Weights of a small GPT-style language model, trained from scratch on English Wikipedia.
Size: width 128, 2 heads of 64, MLP 512 squared ReLU, vocabulary 8192.
Training: 99M tokens, 6070 steps.
Each number is 500 + 50 x the weight over its row's rms, rounded and kept within 0 to 999. Layers, rows and columns count from 0. Numbers have three digits each. The size before them is the row's rms in percent of the matrix's.

# layer 11 MLP up, 512x128, rms 0.192, rows 303-409, columns 64-127
104:446525422513473468458587543542368461474554470484545473431511498567466515413544504459452440548588599520575497473554496486535516490506494478477484521449486518512420447505450471530563605362539595
123:528605516458536413379438473584564496570560397554541586470555488481467494482515465417443495445533470511518464482442506468625543485485463522465503466442562497540450385574466542458530446443510509
098:525539383496498538488528493520423513522403472433539461449512493555453457506477566528508546484526462544417539485426519461529403557515476499464523593600476554569476478490447464486441597462480493
108:516494512467395534437447526469466526468494475534482482501520584482490507426532498444531535476567607433546372495545553461597502504482550535498504528471524548535503556403504532460521543505575575
038:403588422576516530498502529575443477521372466563603489465531457571498548513554575343459487560593547472618496592502481460509471495477568516493466501557444510438459465534545507388541501435485472
103:452538512530452437501534525452489558594489495498509565511576397527581530454578566491526535446441532541458536590465473474514501504580553527509371495540527437530460470535532495502506453502427526
103:451493472569383563498560439502569516589514470471505540497464455549455560575495528497483519500485477579517578449517435444464406508479611493500555494527435519560531480381548502480528470461448506
101:448617369572477443532534494527528523583457579539453449484497513568472445454399466433547511483468561521435526485482478555452529482514588528515464566548505451477467591518484548448478485499452455
128:525514480513424398532534463456516537651523528462516469512569454544474474569480496438529574477539508519485457533443483436526507470523585548582507453498453536406466587603406388499523519446472531
094:436470549473468487469468541530450537490474493445531522520470385521591443548559573477489574591525532454559615492544472417518464434476446412519571494602442478579468531441534529511424472526519446
095:522559456541452505454448509522555493477427494462478437404474475491505484514495538474569530595521515437486477580446551466507522423412553409432529524545594625484449538489534566422480516492494520
041:466573445542510519513540511597515503504467536563563503493545480596513605517489546275494485510513525436520479593553541485581499467477550535488430554473498529450447564515506447408475503388495454
085:466546441511514482539443619490526601420422431564570494455510503600505476549513471447489530535521511439471467569470551474510561479595616468522547454452520578439361584462455553418527426488537471
099:456610396525566479529575514534503449575498441451513487483536504493447520443517515457493471441552461499515547554469544559521461499481457469405469402545507512518421618516495548455555504503513540
038:374604434546502522507519525564479537612452488490538472436508494600474544448497506379554549567509516493535479533486535441516495526466545467433473522498538602489448494432493479391435482394483466
127:480503556465547519486449535545536536473470489435532562461524514489474488464485533383543457515495561443588411516525567437546483402555526489487511445460532472495525553488597498469412551521608450
116:529583529515498535512592543496488434540452498403488455373472490508505503492531551457456548555539624520612456538414523413477441476458567449487530433466514443439481429531508485467409529551474493
101:524564492530509583520505545504421424541468533549482538445504540477498530433541611484491514480612452525442501441467591437477543544491522509473496482464521487508485579474541527354523588412521546
109:445529509546415533569535582498458544597534499588533546478493485468475531509539541502523519516490473584464634607390433483547564501569523559407446592477568458507467564539527545476471448507448553
116:460505452486491463493471482487514546488464453520636454350492528573456614479602560461531478526491655479567588530447512457564463524561472510515449470390459491511469472422469479499495538511473384
119:554505545514552509425484463505539538579443486467602597519619489504584564506616527443495460522525558426517451521501457549514529544510471436410512419549384465522552507483535527494478525528481528
090:529475402535491462495420513502450588471396502469509484434519463539524481507515513501388464479470562476550434491438535436590427427559467451386505503438547429510491536476503465529382473413517509
095:495484399615568490526501476542395450545466461601596539579485425561468522506543469456503511519488524529489468401493488549467412442430429417426560490470524500510476497482574525508454498497485564
103:521602438484494511470531491563480615500505509522529534469562450555522468485631524505387464515444503458521474444476514488450431536552497370549481545492385477516482459520529460503559427412423537
039:407552472548455549535538626548493485592430473512581538419546420573520518506500577396501594568541576480578453577511550513579493507461514477507422525547491545494439490479507434438525530400458465
122:421563470527465492533498567521529435568437495578487446455531429486513436459462511457538450509536469451580406450585467586570538506537522455490440547558505493514474570372558540440468499498469569
101:454509486458529534471533432419510510502389475442495527585493459553427561608672646482448486500521496449586444501456491546418529469545429442472539551471555470579488532525627497497433412464483497
116:443549429578461541458507553508504442574409558520536535461521504537549443517586525501539560601473620460543539538442471469524509620579569457512528526488413420524443483552472482443472573468526501
086:527485496632494527518452474534457440588512475607514522362613492513507512529477522468525437498556482500505520543554510558532483508511590523552465516521400475506509432513533539465473427434473409
116:525557456506482576507553510469428495462475542518550500519490482572458550508530510500455523540565446559519503459464492442452445475532613444527463514540514507472511501503474497434481531436440579
052:444614473557490547524529522616502508523416447446562527387520505557490484551518529403433549567546550541496511527567517463543469567474570418494460561502441516498473492518511480386496496387475478
095:490507542477476495459524381584531555480490478516565531456506455495557538472588559461532404448601544445519398599509523406613494475480455452483487481460500500503501455477526562458523569479520570
103:489526476499607539493456542505374601549492568415525460480547516501560487572478475448454496545414512507486498463528525460550508552579430477531524476505516539565482411463464487503495453507472516
041:387616414605514565491505498507498496580472458500607478488578483522431498490502595383562545575493525511532473492540483470534522517510515498469446523499425541429431509508540484401472512424472505
110:599539438469463527471510519515523481580530435499564520414500533548453567539565525445559525487523571434501520560454463520447510560614540510403543502536521446481513581442443535504435505478471427
103:578502516517444456519492487542463431493525479546536574401603458540615493506494492482517606525443551551441494494371448466509486521520563435504509451484439469342490574585540548518502562477508477
115:438468489521440457562543582442503445532421512500497418447490530521540522512483566495506464489572521473501489583425492527516432516448474505455509581535487540417417545428484514502580551509445448
108:423586521577492545494403437503521505489437521490589568533448513522586564462604489502450503540528582599572441604483457499469459436512540549445497462524537486501403466457411377400516574500493508
092:427550461490457529583500543548503452580376545468413446531517384487500557461532546491536475517510503528435544492499544438505498513454389453411527457592470576477484494484541516466487574431425522
107:458541501485461513517588444515433508515491409521513479517388504561573466476479459450541531544485488515489460485433467373562484606559456567460458544469415465559468512408512506490529586486522461
116:379523504519444476447566657473553521493548492496542537533635514465515505495539539474445570499537614506500544545401484468549563549519647487495473460471513482532365544452544557470458519470543461
090:507562450578438489536527536483453533484486550483561452491472458559420541484467488512401457497423468490517499486453509507476576533494515431513422508490506484504480540401461453432453520381559587
127:468534451524469501417404527550513532446480363537505552494582546518479496463551515471476449481551566434489489480501657375440552518492464520509516486454401495512504356486480430499525449436528555
103:428485516508400519536473561494483489533437507420496442526482499576536539449512603504555561531531499427431439640459582439540443572408581550528490489516454543426469531524494486502543497500451425
121:529495558476451573505438421552497537609479486528497542479524394441464439605472513430554523551468580505479522476447557416546531523500491462488461510544431511537516440445551420453539446480426454
105:485554450561550458562488532474542569566549416531578392420539493484555511514563481478546570555543493533606514430473559469492439561520495415535501509524527457456474588429450526480584450473451527
099:526516483502453483446455515452443440525417491559452450537541463464513403449520520456529504466602458490404477435535536560555482544461537550514389587471482500496513503479576440470498476427412539
042:404563504573457480551443436593512568630462431501578485445525475569500560524530513359542523486508538524573536526459547515600519531548531451408474513484467537479455566505575517382501477424495508
109:457549536435468532493447451487632471597503536500494520491535493447501531375436477452464462492573544554566472506509496544478518512546477428413438465468446476518540489404484442432499588513433544
104:487524491500471462448475508503551527436473463636473537439525539605485575416416541449530486425516450415455482631530452527515502447469492470457418474571463529527527477513545466470512493498564541
040:465538428559486572512534514666474474550454384533550497418542461551457536503491540434488538499492514424579448554507575515540481485525505506441480509491504601502450494523568500415427533422448410
097:534481494486459555496443526461561581506457532521506541484522444503483458446551495490459532522454509530385500475432508419568470572410512469372463523422435512510518455494463386503481489493428514
126:450480539475483582499483446559478543566430502620527524507513478514536551549510522462475445536546574570538445493544500453584490421523471571527554566571496622466492516416545477488458494446404534
118:463476461525535504512461550536472385563439473510513454529513381574545562505454478482555505484537564513429515458483468483471357435544523485461389391508489460521416597532562511523494536429492519
092:437520433515474490537520446532530497488406450552552491480461522508468480472508525501523570461466560505564505479504434452531562525367552434504403552489496477580508450571491423472448502451532406
104:544496443500429467638454541578506509495486517439511570545548429454457460454444537483469558503488460469540487497507542419554477496397534409521617508478461668419531512532477430508474527505496465
110:525494501575492462576464534522556503462548439476483558408496450496515519547502461486480472569571518493560470575511573411451453538583616446427486522438481428451440481525475489512536489470458460
110:520508508525411590516518552561475525499479500400534424471473409551536510487506487482486591602428452547590400498496539496526575615449516488418476544510447575469506533473551424501473460463414614
041:484588457583493543567471544568463532527488448521565495415549428601465530510549554384467486537492559510558440508531611510574495564491514525518437534512489517489434519548518478425511468427542505
040:466591456543479526520568511580503532527463477503551497409513445551446588509535600351462538572528530480520465544486511496531487511464528412478507515504486471456468565410593399339559496462439535
098:456504499514433469620461528498567515556499448528502531545495510495502528507454507487532551513570487576446593485438452543591470460489503543538363502472497564511351548544582412527553450461491530
047:454596496545468518538509539553486537512447483528596522437482501657508515482492548375503592606515538496523449516516561490527451532502572446503488551545428558521426557471548484385527486370450526
113:468538470611526458410576496535516423627478478556546545537536485562430506547494510461554484483479535398504500510472516542588553485518548461538526445597526487457541535497553567424507498455474473
105:473468507521453540553526407548549417493468557460546469362580445537604543443450479500506525628453444489524470460488478491584576411526485508522520477463460479582499480475582512492482516410464491
126:550546445501547518564488552486516456472539402510588573440516535590415612466507502432465513540532534548510510506550485548482422426504553526471439482490558584497386451540508576452421517488496488
090:505537495584519442489540474499493479553543422443589448419516567500405540524440539471543513508464487462472563497486512503502464482503520434440432421584531419551492539538550490553410542408567347
093:434444485420560553457477468460589517490473447534493459463549554485481454469566450470521472530498532620505504494557417513496515517430552531378450498480479512502433547520563402426532388477541616
101:532500507506501500490455468454423543546540468538524527401481396490454481467489641517528471455466476531579555497391562423576541561475564534378441538529393426464519448469508551496538535534554540
124:391453437563496513473389418445563531554419441552536571495459461494536461552536575482494497504542530577487486487468501569487443472505553578500512546530528482450502438572510461474459502466475392
040:448601447590500529511508445540502497584387483496532422470508466603476533556499586410451565532561528568473476578508533506567499481477552537467500563515505609421445483471519469452453526455452446
100:435539521597510420604445535585500598543475439481530390482457520497502432522445522459556537501507570524562447554499511478527526532505467478432483476498398547535456516419485509535563390523412541
050:442555419584521539516528539501530503548414451459599505450511488603452552526498538342501558535560523447560517531533539471543505539497553443472454553487481563437420526479517482397417498472472497
101:496617404467540510596507555567405602484499547434483485533588418535499459502512534497391543597499483577528537466510485585446514503556475433572432475610544485548473463444560459458584484400520527
114:417582396538487469522452507563546446485493466546523459473510453547467503484531480504518469460544486572545495580498485579586462522516520507446429549510455572445360576483548405416549495491553545
121:494488456634467512481528615577507492450504514423506472519547502530509510459515544425470478495569565479465424484446509522491525602465596550565438547504508456526420519431591500472562522470523449
100:478623526601528464437591483604549483482506519465533584433640495583462528520457520473621539476505541486513539545535523577535474482531553380571583455602511640536466478560514521443472576430558501
103:479532529635549480484439433519466597448469405458601549545539520528468503442576491460485455455466519477487445447466515367595601554530443546465569431507494550494491520395498531509471500473560477
104:514497523518448552599431590483543471555469488449498464490512428580429504479493546514450474476513478452550562552478524505592466541529542457449429545507425476552524511398546461451484526513454579
121:507505412455445560490492511505439463494464494587488460481494424486561511516503580456489492523486596626443428489377508471430450525549458520435426525519414485496473560441600515515483462464420571
045:456600428541473521555499540509503511517384473469549542453546468573433540485548575348475465491498561454503498505539570504508533545475575515520427522494476506441431567527512452413517468430545471
128:485492501426477475592452532593493441561484500545488491482520440455456475456485506438422489503579491498545401430460610520457512523536566438493479425563473547490493466424459627502522500504436522
099:496501534495505457418520545520478523513509498566507467425515445465479502530495572479600493568551572539493471485457498446520499502561590475414547625510355560470535466547529504456507449521475559
109:545556331522546469521498527512512489500500423555510515460415395473473453469466474464551473547501562469517514485506478455494431498514512487420411473527552492508480509571455509491477421481486491
094:450590497608446447513443502539479478493475524517530572420515545584406551456542618478504596498445475409559532497540560480525453477470478473553487497502561511528532485545518532502474558399545405
112:532517460492429464508499524482478577460446495487449583506506484446489541506560538477576476457516554431509514565525526471451448582443495532564480463548476580464478504511467445479526475347541540
108:483573484587446529487391510503501458505450456546542511510595463474515484416454504471571469495567463469503467497542620532559493422530559585529476493494510463474564409391440462438503599420502481
107:470581407498424508481486482520496463532409519467486498431465497546512490410472483439526514447457539571510534575434548585546468495475515537529334541507453459507419521488581467463548590518498560
040:416570469545500535505499566540483530576488415596598527424543479614489493500500537347499484515628526460501502497517528476582504524479522487439471516483463502500452499455517468417503523419401499
053:475564433534448554508515514557487574542457438520575490424535450517491566562524605365514470526500494501527490489479560403508521555553531497500441540537531559494429539455513448411478509380414510
099:473522459499404460517506513628425469484514482518499429375472400674479447419490543503478524462490486535559543490538476477565526516468476415394417612490473551469405503552521436471524537474548542
114:495510373506445499571530447505489514477455335537488499468468438506580510587521469481442515488453519483424525510485498563477484412645496537564532510430466554455528481491515528463472464473467431
132:454501515541593560469499581570461515514485456531560534449547499511557583444518528490532488517508576502543422641441532383533586557472494433442495410443481465441485549398565544510471538442504488
101:433556365571560512490512464506479502487523520497564567447509546555457428513514500480460473494541563390481414515526411549516596589552552508447578546471467563553446480585519551466501555451592467
056:472510413575500559551513495594491554545510395516563510452568444580476523512512604397441535551523514520527478488482557475509472546514538558502477494509464519442399525493539492401481475385456556
137:541634538509451606470487549454509479488500524428496490516438474554480499587506525479528541493463489488507530630504510544601441553512530382425440585503453468582480532492579451420448476436466523
116:530547485525457501587509443476544499502568393525564545461482527549572662509592571463436473483549529456532489554429468603551432466534535510510438481559501492520377506510560493399542557535467548
110:422478534436519481546484582516510420583536444476577485444494499468538461584541417442440515500545594505514521576452483513503471483542489511362568406517452486448446465549470541507509534529424519
107:466601444610522546465530587472511495530513483421513513449549533498420490522540491483504468522613546431507448504520471575578486457502526555454462588523513560515426556546492539447552551502516559
041:489557426567468515545515518534464488492396488477565485449593465527483488562529575366532570546540506536520480513488531487565505570441537501457483527490474523508407490524547500429549503363531457
041:412544488507478507521486543533496499541460415535625506459560529622525572547540546296496554507576507564531531552504556496492424471529577511453475558488461530490404543500557453433524522401454540
099:519520564442499473479511444522527454504436414509462466550472517505453498495593519482517465600524455440486549451412522490494416509420493502568480447502440443416426502478512474447553507495415511
090:497520355537506541520524570602455423498488478482533393480540466501445512383521590515509494498562494527482535486426522510500555516407495410426545508597521538397487443506497488491426486488480555
117:505549544431503688454461480526556470449464443429543470509495487501586546502515507421406429491531589478578532510589540522495460506473441469427518465570473507447513444454550577394496515505433529
096:512553397505465498493466492579582507540400481538535464519474477511542454433510514486509419527450432485494417440563602473367547520545549426416443456517556467503490437509453585436542554458500457
115:467520428562454477501485549548424432478441421403609443442544377541503433584452538509451560554551537476592482583501499443543436499498475513504546611526422531471477542438467442471433549497510494
090:432512477488559504510499600502489511500397491550486532504510459590543505454534523475556479504408541443509479530419539513586484448598443500521547520579489553431499556508531540486551500525542585
124:495557503634527451574520502572464520552474490481531449477528490644541510476599488462514505621477519532574518613415529466478571486524568441517463519551566477413367509532469420492513524513463455
# layer 11 MLP down (transposed), 512x128, rms 0.181, rows 303-409, columns 64-127
106:572445595486552497520507470481517573569407417448392465611476513446532500580506557501537532523532521423465502542446556567485509608443454582530463522473504573560526520504498515445461478603541455
123:522460611540527406393507465476440506547494507405549485537491529527524506501467462494473513475512535451549364381455540397585518469569464577434596455434466481513556521462498493508414416472541564
098:594528536469530498475515505517509437521378462476445498609600453501503446473498519590472459507417413537511519464540541535539538554482422428630514440540490522466568433541516591515516508544564475
116:519506427643504470555545516532453453485612547480525479453503486573487448538464479359485500491472397476490605474448530505525488507457480498580465541568472438420501506521481461553571482493491548
033:529459504533534508516423500462446491547490490486543471509519482491455498582472543629475485592460488502464429488484495555534477458432528482505411561503573523449520522409591482546563526375476556
105:492471466537547481472530525432656506475554478456547492526446563496506506575461501480558557519607505478549491456619446583495493438419532542494572506432520517506586527550561417463485563561483506
100:546494497426510487468615491606541607563463532521448550403550534454509468540572570646511500490556472422565500449455515551479513498551447613503482522487445446544398504551483489514472507552554453
108:610557414503496393470581495576465560492466504494500520415519434438440504518439499511491559485545382482482561524424534508540480510505521491495552543505560480462610543439539472534455484577450470
119:474520560527491418471522491486469525490707513421544553514445517476456443541493491414444509450531534539525502550462573473528508498527549450461558524447571558520462509508434448411512506515447551
095:477514525574597517565488364495506468506540499616557472459480497491494527525554461588419488533470530503476518475526548592443542435464531572552437502482501477431539560552448543607530525612486478
091:511429449436435500449547561457615468565475533388525470530516578522479499510551567578528555418512473493432460408589429530471449505475524455442564502511454559446527499578525556482566605475456455
036:546430451526441385485552572510462483471447397494543531473502529509369485547499436583571467379437452405471539610551494583568470485430523536497521521487508504429537493399615444514550615526514487
078:573451528479446448523507453450476553551467467450448530586504500471454470518476546529461442502533569509557459528504474468516524502554485494519534481509481470529566495458451561627469576493498469
093:590589551493576399516486487572496500500472600517442472520468520476500566515472540513500516529464518583434508521497469459450506538467501463488493560523505505483583516514419520511506439528437416
029:508537516481509478560536382497479554523489456481508520527484469503534517513443530513498558452345497480544500481458565426497522562505386583505535470464447623505500448478481524479492504553513496
126:452477463512427567628539514496427538514546485567494486536535499487498531371433535464593529526519479476510490442487465571359488516572514489494466528505509493551479519461512423566470527393451474
119:576476543495506479474487522462479451559544466498468544522539504474494497523460465420510453451448480582489580369492557463441497428520480413503531490504549486482499495536510480499465445535429523
106:532488525481504502518432530415550615469592450545499542548550547552503523533536461399556511429394446415455656455476457566521508577564506522476476554441576539512449494552456448545545447431564531
098:528405557457563495501527474533599557462484540465496445480484608518466471544533441666594507483465484453486440437572585575447499503490523582506599506465474525517483588474500455487434545545549490
116:482535464583461491408517378579478538509511398539466485481433539562460528554506560485528543494535560493563584464495547562478537575515529413580528553552566494485515552556466392433492519475500543
120:531553473557552447362540402527423457481448512538539514440584470493522521450411550463448512502434489487477529475479534470481536416516473460460502526526483568433589541517552532377514456520542484
095:475504513460532517490458531513551565537437412517563563492610486466559535460517438738435496490513512526536523431552586492399487536529518446505453460504461516505505407380535594486528489460383522
091:612463498405587497466536530492519495543453510529479513535476516474519541519498534399508435464579499532520515543471475497466574461563456472480444454382559453478501599510462603501475571525577557
102:465576603514450531483507531531465486484570573461554517500371499463504487524378491512594528514444499440543486542537414596513476435488608508504518603545510464483505573495548465457551488526449555
044:487472528509467468507485474454512543485495465506502564465488414487450499464519528588536486512464531569483515461491240458501454489439558401508477464497495475544486407445451543491497486386522397
130:615449530548560512544499517496446524424478508518423567456480527442439438406563543422516493539471572561372491547512462423466536479517602414545489492530465482542468502563511499469589519509546519
097:578434471536487569514516455434477495495539489478599493553439554408446581459481497509512476547453439414508509390494491538485535403531529615473452448491537504542532454500614560439563439548538535
115:504411550492551505601480494459459496514581539607463448484576519528524477510496493624490499492445580519519602398447467560469497539535463511589487470509565495552465538450510498551550411498478440
076:526441500464540540468539496564441496506532475416455487501578510477561445604683558562593408542515462549551466578500409542476549556446462477491546483486563495504448524485478492543465498510564604
115:616517515491545565480491572496494518552585542443463451479411507437425509463471509568535498503497423460483417470523417514524508488538494616502485552461423430464548507486563502463481480487479610
052:510321543480458489536468531498459450470501486567364488514530504378521489493490534757524541475594521469472467467447483500501480531536511537523542485494545600511503508437575522572503558529519473
091:509402461542556434557521398617363517498550412393506428492489501477476469472505603519469408505564464432473522466454509466433476470458541616499455452548549447493582469442556490493403500525548428
103:524465508521497476464536536496450469435559464530488511638425503569499427470511496335461420579514474498549505533482496584558455556545463619450552439498482541512531407529493441471472495509494485
038:502448486488550531491624605471488422531625456396497506458545452565556454564538487565524434467531468592486455547486487479502416537549441510579560492505478431503510479548531518480516524564435522
106:561529459465527493479499459409409546483554453541485489548492490494468506448513476425505470486491466475420529478546454516554525514504409426590490460524553478479509573468485469606506512457487497
105:518607466460531457523578511489499427517519442488497613502503478444503508508503494393585409499512477545501586403517404434507527450493499522464498514612461449520587550514483482501469531585514520
105:562441443553473495460545488407480494466489561529463577535437548499492456496489521619541424430525565518501448537580543496478578565470470533506478486505507483435502414458502520598556395570490454
111:466480487491474527502519591529462478547447555485468571484556485526481420524448497569513466498548489543468525506445376517485502541578487506520519500475493536568533587548594536437490447572540445
102:549493556483626539398575459530463516467468445489548514526574457507481511450609544489516512560457525516530462509617477469541510454558428558477549449499545537502483436533457545508491502553470444
102:403441548530500454506514557598495366447540464415451553525509474515480475483511476462543418497511460506541510494577547446514538500517410512487517484511594535556504515515405443487469509445544503
121:518485540395508488436475519484427487461488429525446533496469483434497557476423465368517488544543523512418517448431532509489526496466451422532533522527587423535616524513510558641509515479534456
093:527457565476575578481517474550487572518502497457508516497504504511540559532444436541434604520459506440551452513555461514489496522543425552528505556524394444520478547444536544517498354575410515
129:535446474476509458509515461401551528516518550444474458476482542450503485551479530383627460518527502558515557552457430522531602481514476542478474481443492423518607476481568488467571616541559525
100:590482469465489501495458523485454456480460498515443537600489508495494476572512524588514454468527441584462489527469500478408497529510440533552520553519526508452502495456445460717548567573394516
119:567533502548443476532496439532482591496458526492603419498450445492546514490529542464455554468497393524483421450577579579471483448523391432512535425441547542385443561429510518403510482449526507
105:560527521473520625470587496544528420433502482487557521439569459469556464502484503450435487476505572492468488467547459474522468395524482589499528518483569497452521508474527461601542519453470514
107:416518555558571487536583378468560396500524412533542389440471602483458540512622460435515554497548437477468545534446422535539464439544513462445499533516496446543533546477521552472416506438583475
044:525535512468434475404519437482532460417492541466468502506475475461501487497448551584563527520374383512438427458410433530383538539468531460634508492527549456480542509558450515493512460510520508
122:534470532478484464497520502564441440460492541515451549544463467503482515504568457592550579420520533497495419525481471428484498510487460407596449547594612533497414564550485456505463470599505502
105:486636485548521536505556410488506552470424547507508537584537471613543442527501458386467500449442534534526570540480467503506555479417449479542496552576491486457525506519427527462483497459506559
040:443519466509422461534487426469542474433499455522444512531488445509494443464560447391532475548421560444489545498521469571471495491520542469540471481517501490537510508473381559475506541508463471
093:501428477558517460478543560530511406479435414525456458483486476557537484504460472517574443479479432451503472497529510561546504467496444408547530420601513470505602474612515524505412587471508478
121:581412413526499449478430455524574496415546464496572542505504538485536494527579426466406550597489461500510528472523554466435501475580550374510535477510460584432459517500429534533576484430570509
112:498526536528450543451382511518466408500596518552489436516468588480549561555495462570557383460459454553526526545554539541544531573520452598450554402470512497482546553611503466461483557459474445
092:516391550478433502468434463508520516482456531450430483523498527410508475523491515621532525416567454498526609535473496568516441446505400522469544511474563512505572484530498459563377469513485476
098:563506523460536484474546463464521491495447508574484504491495535490546560491442513386490546430429421529492454469498422544496591420501480588548505474475499487546551542550450470524517492533566493
104:511491444519640499457513439536551468441443386509493452535565451521428444521451532597492472429500558501436538501459513475478487507542440409583493526446464493593507530608415486486439523556462431
112:532501555510527508513528452486443566509525441501475542449514441525484432493444469377537488546471483525490509426476433478518494378515503519517640510571544486508588543538523560436526465451487403
042:522462473527511482471566429555473471479498422494618520490554474473448464464403529514508443530468433465635540474461520550563474542457439479490440520405511507556498506439482525586488585523616503
039:513374547331543431509501512498582507495440425501488563456520463461440463481475587571432409530398491552539531539449415538505454474553482518572427485457511516475469511458643460515580510490494498
095:531495499416565475495396456481558471494457577477446435426565520470583464476550498484404518512480476494483548543542608557500556433516420528509587503460472528475545519455554605485558537503506450
042:521408381410503536461502536504445480523463525569455442565484510434481447441393521549511508507495470503480510480478474617527496533424488523483470621462522465578486610513588441665476527467479451
115:428486566508417422460504582551489514514506495511461519512453554450552552531458522479507554390446514522487599545456459507565501528407625584533604551519500474486559508491567496538471438600542505
094:544506489470511505511550500491452534487450505549440531612477524484490508490497495476473479482537439401436362519476545519465517475458457581553550511486527539506517492471403494457509419583505544
126:575524496513519484474560514529503475393588463449496485499462472472503471522512474461483476500545539427631473506433519446550456495478565436521482458532582510395532430503530526458575524520509571
090:550546470477449592481431523524512514585478547529473567470486453494533527472473471660410422458499521583541571475460560535449511584413491518480481532542420531485494521551526517519547378551522497
098:497432548670582493572492518397551473413457533524526488514453542551477502545570461442581469482541510450518533511468540464495422475555568519536505469563530502462476539488515554452483608516499486
103:591358428565542517560592513486480470545548497511507594551504474462502464461448535497483488446477542558552508524418461487458496455541479494517509523524562537427467512592502495650509559509601569
125:506366514454486394578485526453580485465478510505454527585488518463497443544443482571525520522537581431449530499524548421552476523497485558517447584462534567502483475483552533412563499340504517
040:482465514490456436636488487471511471504402379586433524585458395391491540525465575515496515430444511536490491436539460513536426542483480584474408501498584516507492527445508443509648489506534496
104:506457483498446540453539395430495542515554539531554571623525584429435561484457544565424491444503485465569508392543493521480519436489524592515440482466593576530461481492537463468477463532515427
049:550436466489488513418535509493508531441515465577415529576453521432464494480479520763512539514513515445496459478501397515480464458496524531560490522523545528489494471504581396470512480438539555
106:536551535505537504501547491513485486474444444479473525519490463508467431556534485368489527550409567514544503632489459521546461539499443516562507480432495516552460527472490542665543484622396492
111:495523511507548417507462509519484486477541539504401431565429528475430408482548533613506472413482535509492475526499488452454462472457467553504611571457412446445579513589438475463508544571602527
129:523454568537503451509534553433507493460522453513444502574421477458476488462494540457495537485437510477529465546432458402518545463449493563444477531509483547473492421562471492555476599440538592
102:490508469444454490448466504476440571468478525512463428475506556460596518445578461603562533540520521464497474471386468442522559489411600410429430557434453575493442525505560487516556563486597514
103:542484585529482488448494562547574500423461486494532482546481489590566446487567524438535499401467489554420484516458504501585498500396492466402502577564412456478558476540464511488474448502580514
107:564351501544528499580476467442556488538400514581454475580489584541479488476453486614473548372437546466482506525407551515548526586512535494404475483548457500430428482478498557533535477563454497
120:570507466411560451441527522477522442520592462432504465519526402474530442481552432419509567477511456527505464489418468469521504491524466572480514526492513509506593564488485425626460475533510472
040:610517472500486452521531569543417529402599632542378493553480455401468480535484451447424453486424440488499444559491507483498453447455489494480451542542496508465556496540393518580534562590523544
127:478414492493492426575469502519516485540552511580513571567491597483442506488416474428555445518456456512469537528531535538501436532551520615534415513497461495474499530509540521471573550365443458
098:462428541515488516568525483517545514518587496487524468566464522548492464485556491507511517606475510498492536488550456490472489525442537516490490505461488458492505406621581477531452537464561539
108:478575453472473536487474517563493460501562423478531575500358505523532489483477480413480537502604529527529511535455542489487485398424546472371439435530507431482544438444464441617497540419555458
096:649506521502518478475548510520427559446472482456594453544494427475507500551550501486492457563475515553424443571534478485606398444488467582509434462566508469507509514481436422569378446485576546
098:513468449503449603467421494464534489520449530415418542531482503518536545460500492549540505554522642471512514540563580437469528593553443577505461497530559465452470557477575443527479403573395457
112:530532462434588523493517391488529520529487527494462474473526483489464496462612469400518474543449548593508567501480397486469493538530471509425487463594472532514429484472596459650421412582495546
105:457426529520498459525586551538517518492452434512550469383547478472550427459529496486534523429538446591454505615542519534510539496494486479466516523457468541466585528587590583382484521637539527
034:513537463463493504482566540509453460467485511575507520516504520483526472467494470522585553471481466480521498556502645558495527532463497516499518541483459510526550537437507522481495520438546610
043:509387525476555385579515448538426544507441467564488407395499507439463402525446474570571594511525453391529499410476495450401470418525494548492519515582616478475501502490536535530514563497466526
102:584408499485548521519489440448493466479504502521438511539456519477542536557478464599503514463514513465455469485392526501471489505582456453467534474506450438449496588556484536539434507489570520
106:502465513512473499484483515604454520506458548441521447441509446446496392428554565414457571482452483416400491484552543470468527437551490459509524461458436490522471548386526499590482547510578396
120:543452476516509554570482555472523595495509446504414426509519539459434527534582554407467440446541508506482522617550541457474555522529356459441454567477493458477506563507554506517493497530588450
112:479417504463468418461514457485487506395515550472500464444474469482504522434557453571475504533480443509510504427538401478536529440501482522546530511488485538442526502406517448606524521399499560
047:538502521467419425566512573609517491496471564483542432465497599506526471482520542604564474462486390539531457505453525422521414517489459518549508541510454530478595489502483480645536432485459509
139:530337549486485492508463531504508516517465487449523438482478436490533475529448496756434521470480462509500556505475526517553509508451560478481451460548461455475540508497538533564474501484445541
104:523494423418479527530494463506558466472404493538471556494429552419496437474459586408489542504517479439560497488392479570462465519495531510573639405506542444548468527478464538564451509545538497
111:561583468546399517431534495547456555479424570531495417492597473449497455599521506463472457500438423490474518455430521445433517495574417419569465532453559538508554499530484470478563435476558527
106:601492479518451499494478459438514509512418480407490483475393534481492525534521511602556564513482443543551505476577389592489461418503488525473619609567493404486568495485487451517450451500440547
033:548528492590431573482539487493476438435480573570480467573547527526522446493546517521481539470544448449563496456599501492528411454512472599463434504536608559456501463496583461440484484527488507
039:523523646540503537513556519515497555522426548459512522506467522509555428411497488469559492527511479445518546528608548566456512464509411505478548488611413542429492488560509519553439584545519557
106:549340489490549488544484390503548479500460445563491495480449531494480529469403468516574584502498470443522557438538514484576469525521509571451509508586568427539458478480494587545406544596647495
093:420512488528510364471542466480473476567538490535492505551569574487494481496476496664509471565530509500461472452480435521569520474595440531618443466490450560473501510489457555480530494603566407
125:420561574474437567399498490465502520391611464492555559507515440551553507474635497454387626538464542479486564488615436563584502487547523512488495513485528565504464461509482449508435524462523460
099:525452518535420532463614578602404483561533517553598549475605542412517529507483524376474509524484451517585513495392554510564503481568494501483466585535479528525551499508527463589478496482491494
119:573528536513525433517500460458574563525436439500536531510366462480417431432455571519425508405600451484454513468520532474536525577488446536513578432533572530518506577513453499530447519494457492
076:592546500457482406595574441500471501414531516493481495498460465481501500557434502454461438544524521488469430613589409527617519516590493587526543509500515480494530471512517568550495456482596461
109:480600516513531509542499589482601474435506502450420544501431474478537433497546465464476449543511508583554489517520581459418494446435542500495556507446577485384517529565505490506525539510502424